{"n_head": 4, "rope_base": 1020.0, "rope_fraction": 0.5, "bias": "none", "parallel_block": false, "init_std_o": 0.00805, "init_std_up": 0.0377, "init_std_down": 0.00402, "decay_fraction": 0.821, "final_lr_fraction": 0.0, "batch_tokens": [16384, 32768, 49152], "train_tokens": 347500000, "steps": 11906, "dataset": "wikipedia_en"}
Each number is 128 + 24 x the weight over the matrix's rms, rounded and kept within 0 to 255. Layers, rows and columns count from 0. Numbers have three digits each.

# layer 4 MLP down, 128x512, rms 0.248, rows 72-127, columns 64-127
138104075124117137155126177139087130106120122123136095162160148120125142114144123152157137156141141107148144134117166108153147104155115061090086128106132183155119080098186116127124140112106143
145134128127136142152143105181120115166157135118128185115117157116120136074126182067106118130094133175103095157093132149161167107157121177119084164156162109154181096124143143117091110138155103
124139150129142164161105157170129144139131120138180170129127139137105086195139111139101083151151094085125084125085119156117148122145157124184134115153124132133136110151119099131089135103116177
170160156127101157128165126079125110113136132135105131119135127170157099171122139117101125116102133100149150163127108136112157113178130152129107088108124125172101124114127102126118141151128146
143095187129128089153166139069119123107148125108140111106102125130136145135071154048129148079068181084153086132147151110081135111141128147098126135128146113104139115132057123137135094116157121
145158078135154095149110138071140137095083141126089092112077136128155129113113127075154104077123087105122108130134133115104116138125074151080137120109115165160092109117162127118119088129157134
129153132128110139092133146103119110125129121142136117119130153115136105151112135147129150135111140119132145090128119158138120116162101118164152141104128108122128122165111116111138125141143115
151114128132109146170183147118130105145154115102130100143119124157120152120129129119080125128076134151070117146130110075088131151128117114134119102143158124154129147157150164112104112122139142
151155143127153186131106095087122126175108130136127124108107120076156177092096101145111130150199177151125123195096107138091119132107139126072127111149103092122132154117116118120165151165112128
159146107132123091136125122131154115095107128126164136104114092148142098169137118095048179176091144130107144099150142130093149118125129160124157152143170098149178109133151154128129122101157184
180138118138091138161147138136144143102156127164155168083131136146177105109110157140150087108119158151139131152105142169100114120170112113182135122177142144148141101111115132160148140166158110
108160099132129110129128125215139093161155133145130108123118137117131165133141154106186126125118114087152100181120153129175125144124132100119117146124176150138144168155167123120142121139130117
145170100131131128145105084176113157123143135121122149128143111175128126107122102143123136115137132141142119133136138123102153146137177126132135132144142123094141060132110159144133140156071130
132082149135144127123134133150138133184136114130108183129143103123141153134137142123135137134133131111131127100147110124124123088144136130159090129126135138183118115119141140108152164132140122
099135132123130120116131116113124120113102127115089140138163121121139155132127086130166134155146110161161155115131074151120106104161116119146083134146115094130134128128108129120156152141145130
127134078137111116175121116172134152104113150128108157135123164116148157091143162129135115127139140099119099113129162112135116125182137140159112137111137180171169083135125146105139136177144103
120152194115122122158128108183120146164167133117156117117097121132150175156106127116088104132102142129165139151063136144140100122122138165118122124127167143134152076125100102161149118106114124
116094105127146123120114123129075111114137138125094127119104138157205184138112093128135140136085104110103111132107157126174163139120131118097126141113096108092130134106117129115144095090139088
119086131132110084121128086133109144090177133143058113103095138154101174105136131145136136141126145112107135153129135144076137142119104146131128114130118104140095135145100112112101104121140126
175113136127129107143144172110136150110112126134099151129091165110107128151103125118153100123158134132124135141124102117123140163088151117136134107103156121168117121134139118115160121177114127
123066121125103137153141124154102123136091122149144157153138140080104135121154119109120091105095108095114138137158161163115169099117130077180134168136093145146125159087082134111101106162110151
110094123125123163093116139097106118106098129130103071076077135124102160100092089121126106136104121089163109164100166145171130110141126107083117143112108142093082138116132121158117119112170154
139123143128114152163119121085144129102075125129171129123157107139101147093134167144147147121134107094138140141134122108142080128155106087148048181124156155123154085137069140073114103165070106
108084080134108090146153128138120144149129129149153124113121153130114134127131113056184112126140169092100138118125135166129159142121137127142126116099166134141157173130210121119137136165129112
120154091129114129155130158115131143130143125112113160083122163137135085167144117121161097145092141150152123160115137108144166130138122091155149113112131121127150120133165102114170135105133116
128130094136129079142126097084151078108132118117143118080094141108157069140113122100103149087154135119176118155141128110104148185097109111102120166055116118126098125135115099135107116092132096
132191146132113113138124140174144167159166125143126119098189136122092145151159070176131134115122118114131133149099185150154169130138134139170114140110134140177133158179093134132116166143115152
085102126123108136132158134100134123171165124125132136111158137152105125133148129194121115142136150141119124132153154156155141135144118161102153127142110141144142104126122138148123127101107111
153077173127110129112149115199124128091136132133078096142041177116151131127100122120162152104080132127120096110110110114060132109092090154100165129151105122143115095128110128103143115117119115
161099118128142145123123108090110135166138132123069121109060127150165107079128130103162135120146141169123068176146082063097105145106122093052214131131135123111136101116151133127094098133125093
136099119136123151121112166088123172126130147137156146162169140155131097129119147153129143138121102183162102133119117140180077126123181126151148137108152160146126123109100138193181152125105104
105122138124125146108129113099154095120126105109108122145142114127126109100155129115131157133143132082109120121116109137181147118149090082162111143101131099100126144120147139114105139073138148
141085146127120150157136138140143111153115128123137103108148115153091156143168126142100145127140128066096120093126124132129149125153150147122118097138074106100123195134137141163137125130155120
111136143133144123157157119149120165134105146124143137147177148097133145098138160149161128136075142128152118153126099115156156137122172101173083146146146184143118128164167112102114109096175162
153160172127150214134138114186104098132192130131163164131146148138149121111125131087130102130162136160139136120088114164102134124129111118102165141133154137130138187116084129159144104166137117
119091092117140115114095141094132137120113129115096116136156115137092094147136122125136149119085130175141117121096104123107101142143067122093111104139106112127152106111123161097155111144146162
079125108124121142109095131134125172125114116139122110135089143137130166150128141162079117120119145111130143152085147154101173136129107136159108104139139117143140116118123135132137109113134138
135124142127118091194155065059153160122084118119106110084129117109086122148097139066103146132164105152126099137096118111091157135135103149108125117096131119115147100159156153139096106199080121
093097121130108116087126134106130088098148141124094087111162148147138137173081136148124157145133161135117131120140145105100080135132122123123117092138167107149124109160153139151131123115137097
150098098129116119100153174107083113122167129133152125067134107155137124132121159066136141126103145117078122153149160115126119114105137125104118176103136138137142123172155128092131138145154142
093145189130164174124126098102118127126111131104142151098130117127140116158128115120103124100179143116141127088116159184158163093157122139170140124130144130104079130159140148130093114140171147
099146165120150101125155161120138118101107143119150129124101173137144144108119145115143147100098117089147113147158147122108107169101138106139141070163131129149129130091116148136181118137118144
114117156123097140112092150153132150132099128133129117142131117116131151100125109116151098122114128129110135086132142147133134136136155128114164147134141111160151144140102153099099148137127115
137093131132154066177123086132123106147112121155123118101076114116138159140071116091114136103087114125150129133137125105103105104135142165134111159120163130136103162140146134111113154130093169
111152104123124127159178119165128136145147114131098092116135143105140183080127120108141113123112132120131153165143093085102071154140120138193110059096120166094120138088077123110171087112107078
118121145119115147104129153121143128138119127133147105103096088149103109115105124099158157094171119165161165134147140158148144158153172106105135108158117178140131165145112116117107130165119145
153161165122138091123139133165158090160126124126160121126163097138118097100163167126093118089100175098069087153114135080128114129119122101162097130111125141130135157139146170135148088109134132
161106107128147133110117134184148135147101123139140150102113130181145156152149125146154171104136180134165132153097140184121111133138174139119110145146154143153160134148105120100136144137129146
141121151123135153128094109154131163180167132114154131130166127151119122163144133150148088133114157127071146133108131164175149131165095127088130139138127118099156138155159147107137155111097130
129138107128094157153127136190133139125185135133149083110158088127103117140141124147165117147155092171148145138107157129166129097171153076145179140144133135127129134128198175145144132123089143
107098145125127143120149110135119114123165139122149162091137088158064153105121124155099155138130091124130131161174130142126119117138121080152101136102105132116146150117130130136157107125102126
133172182134126093102137114143118106102116131131118116139119109117150120150132132108137156114138099116109179119129163089086095117090142117088136112066104067106117133176092127124136120151153161
137071126130152182124110192094177123132069115119154128112145126084124085165096143105068129093081163104132123110146139098103145125116165155137129153155157129133131109135076091153160108125105134
127165108133153130123146157135150160139122133140152127129158160116126149118138119134076144132123170131155109151101137140135065119169115103131160117127108185084118126149120142115138146135105117
130159139136112128176173136106132132110113130129140185116122147169181089094127146185141107100120179139126156132137131090121131164140165145171119145151167118125195116132160160172141155118131075
118142150125088095100134159102138113141138137120164106164126140110103074106114149107193143101117079102120125110147158142099106149109093151095144126132111118153112102134124103126110127079154157